Weights of a small GPT-style language model, trained from scratch on English Wikipedia: LayerNorm before each block, untied embeddings.
Each number is 128 + 32 x the weight over its row's rms, rounded and kept within 0 to 255. Layers, rows and columns count from 0. Numbers have three digits each. The size before them is the row's rms in percent of the matrix's.

# layer 3 MLP up, 2048x512, rms 0.117, rows 458-508, columns 128-255
100:104151148162161086081105116121096193088119146191129136162166158178153128114098156076066102109152160114194105134113116118176099165070123121120133154149118160121187142102131167168160169094184101135090164129133132199200048099154127093107125193157233122105127116139150073154168127155135177088133071139177072141142069138143192054148145109161108133173169163121112151172066078106115069181069
096:111137105113156106117160176166102064152159113150152140169169155106128092103133095030102094112106137115103074177155098112103161068107127139155112093088143115090188143167139100172129100060126126106110089132164135129181106164079079145087126147124127119113157149114078176117092103121188147122132126081137130098130161084146151125148190176080128156143166135110167180150152045145114142156119
092:156100158125105152110187176163121072101169136071193136059178099117138146157047118148137147104069133143128095093149121210127099106174105085131132086115091136113145117134214105130156132106147219095142077120110187118180141184146129142139166089117129082192111124116080082111149079144167091099147104135147095145123135163173125119136081134161133093131148101124146125122125065134128091095107
104:094130141115039097137117136123158167147104100135114185209108144144098110143128183096137166090103162094120123145127152116093155102120117064131145153178090111101116073112157140066129118083155160205145191087168199068131159149118119127093092116130121122111143094123112142142142143135083140124116119115094087118135117157175164116120087096122122126061154100133148096114047139102131114089136
107:085118126114228119069118128126160197175097076189132103107097145134118110109156105133121105084149181035155128121090135074183125157152137120093128139108183105142128150051133117121102090176130030083140157078138109127153093159100098153165163090169112156130152091109101102140191113118116151201077104143142123101156144119140150110110106104159106116141099208145215131146166155155147212134147
094:066124182106111100086111136077086091135102178110120162084107140216171132130157188128146102097083101137149127096130129098124180096206160145207136116144091093196117123171122171096062143099125114130142148133142167151113162104103183134154107125098105152144153198135101124154091082159111120084123156153151137113135137130151137148090111064185088171119197111145095106115117056106145161115105
107:136154128147129117110196125153112118161085091149123199142151149103128100018186154134104114170161090103150104096136105112143099165118123096095151118118139104156145119083141155128068162107140142071129154074145153134098123097104152129103147159097119109156128168090113100135149154191138133084097078115087165143134123144132174127174168193151122107145174162136125104146060141109083102120145
097:150190104081132121136092154147147139086102096115060197099149100109108143086100135109090121116111131105076152119145089148133107065157113132117118172076139158157111102134106097154135137133147146121104107145124117161141167156164126161134135158201173149084148141140153121159138044107189118165090112142134108110107195161134092102160138113105098145113174161138089049162127144232138061104126
102:150109154102055188093172113094119174077152092163095167062116037055139122122115127163142083094144115181079120145101130106127165142124123188153134121176163152162121118126120123146118137140149110154085120143097181063157155067136107066156168167095109138100099140086138121137075085109143089125119127102138156062072141102055128154100124150092158092154076127128083111163178111105081136135097
099:151161129076126129141106140111104118079156102111133182130105172059121157131146146040105071120120096036111127152138097096157126140134077099171115125032136088148088162155132158147146138130088085142088113155060148068134145175184159125112136081062131121144156147103079148125102119162134191111186180077168138206080137174117149120037130124160158120142132084115127096113103111148099103198113
090:122111121127122154032132125103122126148092158125176148122188086196075094160118077140066099124132133087136164112172108095108161124119168161119128124157091118126119114092127170067085122173120046114073093163126103115100117133122117142078121184084138063155157156092116182109131119052128131158114158125118127160160187117075109138125113109180134074126147137096127168066092099149201150160181
099:103169111074139097093121181138152118138055114122067149068082148119065175120177117103118162133154114099120200138162056125088103120128140062163166133091120135170152128091087123178123148145090162137090085178188159153145161162123136112088180158134146073081116189167140133108131089125138096114141133123200168134137182146159131126162121135138112114143154130164145069158122184116142120156225
095:104137133102157083121110134179117060104114153126146073055119107134102110144100094106115174140139063120153129146146193104090122155128141206159104232124087126062100138109105092137163143121117134067144103117108116064163195129092106134125139115102110133149098184068129175126135084132163148119124139153153145126116152075111133112108138108069067149171053115110188148119129094083121123209133
102:068161094185135162166162123124110132100153067174047110090131112112165076250115069143200136176135153149152097096148144169108116116165171120147157132096116113130093117104050076130107106135157157159136176084167138127108122062122138093072172106078136154136146144167120063112087161097123155092206080111164092153165091116111129151099136089127160137112090122099118118114129155111105117093139
093:102138106130130164099162175080082140109048136124091089163150152185143134135191072167129144155133130133167187135141065178113081172089119154138141133159115159138075076077092129079109150090107135091113169161134162131110144129112159144136147168132165101103158113135106145143065110127124110064100123150153115125133138140117136152144129082182146120144127115120127121094131144081187131093163
114:071120097099119117094155088154118097083092221193104082147122118136158177178112169132096173095033097060209069146160113090103161078103155145089075159071125151075116166127139119093182146223142137119146045113069170079132178137214084180133144128147173165099107169109108145098163080068171161159137106125130158176127175090127139099101098124140153174125091130167172199090118132184168148155154
096:138140112134104148146140149120091185152167142080141138106106097086134146120168096084135089108145172110122109101099118126129110170096109074059108201138160193155111143061169130208181132169104107133129118142121166126177151123128105122132086153115117141140131182118144106072101042124067133117128131126132137143128127195103161112109128128163152138189104136171093137118166098101102118148129
098:159108131118180120095120139071130077081106112118150140099171107110109106085103124119109120125088185073144121169100185140148130172106108102083068077141147187131112137134106166125109169065214110122127131137118108100141117138084113107132121124073114119142156184121141132120129145117168145140180141143123121115191161189146131167156104098029165182069126166154154165183136067142101103083133
098:120151123133085145149170166116095117162088087142109121168104155156166054154113083138072090059074068106153121123144189103140097121099094072150120101152150148113068050141174144068158130177113117141106080108139102161090100130120106091102139100141108117145162164147137200134124122132150064131107163169128156135067133119140097142184177091167122146154099103153108090129094150130173116113167
095:171164126123171073086130123194189095112128140124111140194147084167163082191088157162156083156156117155117120164099187137133171170122119105090131110175106122136123126134157139156159121053147131135163118089122110162151113082103110149151124137132126090133165055131099161088144069110101117074083127114103172185114089131145161098202137140119129160138107129161122112131133101133214081164085
105:122135132135115089162123175125132141100165098102068117118196088153091121119144083139128111167093132075087125180135141134101139135103120156133155124195117103127137110130155144126116130055108094074175070151148168131150084128072171117105119086116061132172124136137129122078118132175112124111104142163126109116154131082216138150153138147167163152145152119146135116160126150147164120112135
100:138136155098131161150123115136076108156145133094141134149219157140157141165136091171122164139120148150079097122175111108158085102077141130096130135158117099113145098091151085104169109112095117175140147114090124112104145132181137078130131114151127109124098084129119048098155108115097168147081174080181125134097149131138110143169191130103138106097051086173148148150145066118137190109066
112:087097145046177067116174110192168182185138150147107090133123110191163166142093120127086212114083148086144097140171100159109120149164112133117139147169135110122117173123150105124171124104113143124175096112071106120210169104165151146132156084112119092120148118122133142121208133099090126122197195099169106164173191107142168145077140138158122148139133102131091141140131086064132091082098
103:125149134107192136121176167139118128060194130148057167137191125143098110127083106143126083148071133125144114129194150119123145111108138181136169180107123145166099138175137108150158192137176141140176194077144155090183172140168106127121121169124050122082126148155096112131145152124089116130060165141049115114141121142162088137116124129105140191126159052092141167111164153139100125141097
103:100046093116118104163115161166101153118162153105155125083121094116201164172153153112117143137198140146165083145118102075110131050136123169097128142143082108075153091199152180096184155137094065129133156100189091130155102211131145117111126075141088122124129130090122112160153159137115171231140123116153124144131161118121118140115081184136126121174148090074091171134119163160094091117107
104:101056119118121129111127200157137083152087105144135104162157093119142084145078121131114123118142121156108133131097097163111129114094161109167146102060145143194117162173111107116162127156100210162116101165129120115072074083202129096134176145126139115143083117154137110134128115196096057091099135118068117089130204117159145065125118123132213153082088139132141103143117133161151136122061
098:088158154152091176143152164159114141134124162174139076049075178117122178123110146098118172140066111086140113161108131187119172097115117118151068097127115071092127170134127103143164122164142080120094168130120139133160140154154171088140097145085138143110119138075152066068132100080125118089139116165125160111151130119153123173096066151130112142111110109078114142138094139100105140126153
105:136101123068073098157123164094168123139144111162158126108065135136177083118116123133111113181137175057125189107124075134202134102152134095099131094076091125101088106093104136085110163181103105113151110140146129141121084173167161168155134088190103154101110110132152114134076087125135115174135105098080098124102111127184127170107130117127170102123101142163165123143110147120156130114133
093:092163131155179158139090183118142135083128150126094137106146129078102202108118162123145103121100135173151163132143127125111086097119147146107092179180137108098106124090122104207186089133171091061150180121082173116110149147110113133161073067091112152120112101088131105091144109067179116167176142075109140215162123125133155110117135130080095145116097110127169092142140136121079138163113
105:113108192183122195121084150117121119125142143153157143076080081131178151137078107144087116093157083093106105135077156125107150078161102147125154176141071138124126107132136109131109114185161123118134121174174143100153112124137175151133153150130113153109122142190079117167163115088088137174202146113109140194102171168120088168089148098135163098152120127165140135081104098162144084117130
096:152095086096153063210109091087147120136134103120105093161104113104137128192130145204150133168173153138121089178145119132077169107090100094163139044101136095139112055152111087053121097114117134110140090176136123153167161135117116202167112094139156138120154112147134140112128100131134159116099095082108054163150098077070137162135076153184093127078137163140101133141116136125117135165162
091:090080125110152125100153126153116169068148161179156108168136092121101100195100139162153144116108104143133116094103066081101119131151170155154125116096106129075142103185102114142179164116159089144149169078156142180171154120130123100086072079134142115115127184124132150130136094105167135112097141175109124189109067102152177105154157106116118140131161084122114172171103160158081138134114
091:144103145135154144086187174158090102128096057085107091172145135108163196118129078104120159156119163065140087121069116069099093090150112162115123161148111146093197118143145123131113122124137194102185046124151172155107115098128106167093106122095123121129101127166091097128144159124138056177132133121137133095164121109120185080112163130127105147155078182204130146099146133136172165152147
101:089104113119153105106127100128128159107169132173118060104110169190136094135105171113167186139095146135151085146122126180174114092152096146100110148075095154157116094170128157114120105134104110136123133165133144106126144106128150072143173135199171112098120143098087114138143172090120158140131123103151111140197127162167100122141164138101105165152183093158126099119177110118165143157148
102:102134174121112127132145128139117123111059135122167091095155136142164147116177191095133173135181119131105025079116108101096159136102147122154176150156145131110137131127148158187140071130111151145083082143140126106145134125095115117105180119171098128096086098112128098156162096142127132107153118151091141144136123061136168114126137078154115137119000077158123130136125121181137159187127
096:147140161098090124187141137152164135148066128151159113163116093152079119069116165120085110152144129144146113129178071130129172090093143142077093083136135131125142074159175091175112099080100094067140112123164075164155177105151157115081112080180125146126065149067123142108119084069085078144154117152159109082136156180084072160108160177132116111179075105102129204156058106156098087115192
103:162170136125115189109063190111114101164114124101104137144169073120084157114117136153124131093119145103161151174111117153192138118141097127172137071135123167221102102189159119146157153141105104146114136187166090076142139079146156116160076190127118150134130102120137120114130184166092158123094097074132142071122149164087159039087127103074091116137153141123114096138147126144100081093108
100:127109153166138170124128139145105096127139128196095151106134119139160149156121107143152173188101101151085082106162138116112132117160186138140151100120081167138162134173185153150149144074160121127088076077146105074105135095029115187113123135137153139129165148154171122097139146171140147125104167076172053127140105133153157152103125121133071178143077150124128116103141045129123112137062
092:118167154135119125128111130139084083133080124132193205163142114130147116184142111204120067136151129127114153150138130177158111120129151099111114157061156131201113117185103081116116171121195125081132091125126101108105139139108108079090142094198153139126183080124158119169068075123151121124086123175112116118109095103153206107170136158117125110110141108092122069109147094070167087120111
101:131094160135064145143120137125134107138124165113127161165104076188104100132113123095080064132128121124128199077130140149151050093109106069064144175145069193088131131181109160186112107128146086097135082146141180113160138164161193107112091060128116090170164171149167099125136068116106143118143130185109130094092108128202127114105142137173151137120114145137132139175176167093095120146136
102:092137136136121121130136109106119197137173130067164200115099120134083182073114101105172134126143205136104169099148093112120133162128145099079146105110130172138170124087145119102183176122134181094085195069107180162140140120087166103156176142151144170097178045114128206132148101099140199139174116092162100140029136155132141130119112110121184142119166140120175121131131139113093140139167
119:116158160123150133152178074156137092159100149166139124134073124134104186138145143140204101126161087033137119060140110140102129175097126087100050090165121106123100128107129119043143109098054215100150165137092097155083177100176143086089139104110159112128112150146122150124126152144141186126106216166088129136129165084162180103073085137127110128144155178121168129144106134160141085198167
106:137130120077114166139125153100025141143147120170134182134093089109104175168144120117108128127126177144082184134167157204067091104146108141106166169131095134180122144128180132135124154123096150115136178123157125121130140109121142080197135066160117129092175107113154083141074079116172107152111132148065086108118093106117135081091152133168090148164113062101171144115122068132129064126132
105:128090097101192106135150178135094109107146117150146150147132144105176186106168122060132094122125145132140148086067129095070099091149053147116255126111126063112147179098103129098171049095173093161142058173128086111099101111162136191126122089114130099183129143120157115119114156162127217089106153112128126080106156159091130084142110103135103174215112116158171139202108092109132133094072
103:149062139172145122101181166132067183158069122197043131077126179158178106119116094123138133119162153183114123113127091158153134169108099089133106108141135075118163112132105101148049149187142131098142188108142160140132158103132144126138079173106151124119180159148145082108112089087143120156135125122144080130125121132188111142106158148171107132138102152111188080110138157188110106095080
134:093103101110107115098164122197096154173148148144083089091140117197133111113133101146101164123125108157118129116140126169148128103154078129172169132122140060096138112212121141162104123114134117147184121126158069117176095166199145137136203175145107092120063093130129139148123141094112080107082143154101153117176103083159081138139132183189137099185120183110091152109114149105153132147081
107:149107140150121155071152151102119122091123066155193133125170124199082093097086086122089038122108116100077107115170104138168141177125124108173123165153123110091169105127130135116120061136118150177147150111049133153088127100136202067127140156079143125151104141194112198082162163170134080138107149137143161123168093115147165145130137100164186125179112120109114160146093175143075200135104
092:122147111145093106142164144130139130111146128079152123138145120122100142143103176067118086142083126123143146075155130106110104158125112140093130134124124130097139141162081100116125134227131110131154093119108135137102099113143183140100130167124107107172048075081155151102087120091119128115072111129135080043187097103122174121119107068120110102124129100051148121133105190147124110124091
094:146120138097128098148196120153126162106186094168105112164087136149117122119092127131153186141131163131144150102101139100123139155131205162175048167040142167085153120155125138150126113070113120149175144161130091125150127114125156039140171130112128156159106175168146078117141104072186092196130132168104100100166120151068116114057161150080151140138078096104151176093182107129154135135136
098:123154091157194124151116136143151108056146125114066126100107081168155098122120142169125133108155121084100081159104161105139142161124117104138194142037109133112151163069083195155148105015115129133136121132134132100137153079114095130137132198143119122111159150138173122142078090130178116143109094137182106117056118122150131156115115090166180099083128121153134085140186136113096116082168
099:145058143195143165102170103109133123179120136156067147129106116090170151092141132047171127137144100159089111092063142140052152142120101153180129101101139115102119098037083113096138142154143107143141098161110156098125131140090138145198154159154122059131074122115129117113161110184144097118127127131113124189140127097126177178153085124164182159083144110130163103093189153129141129184088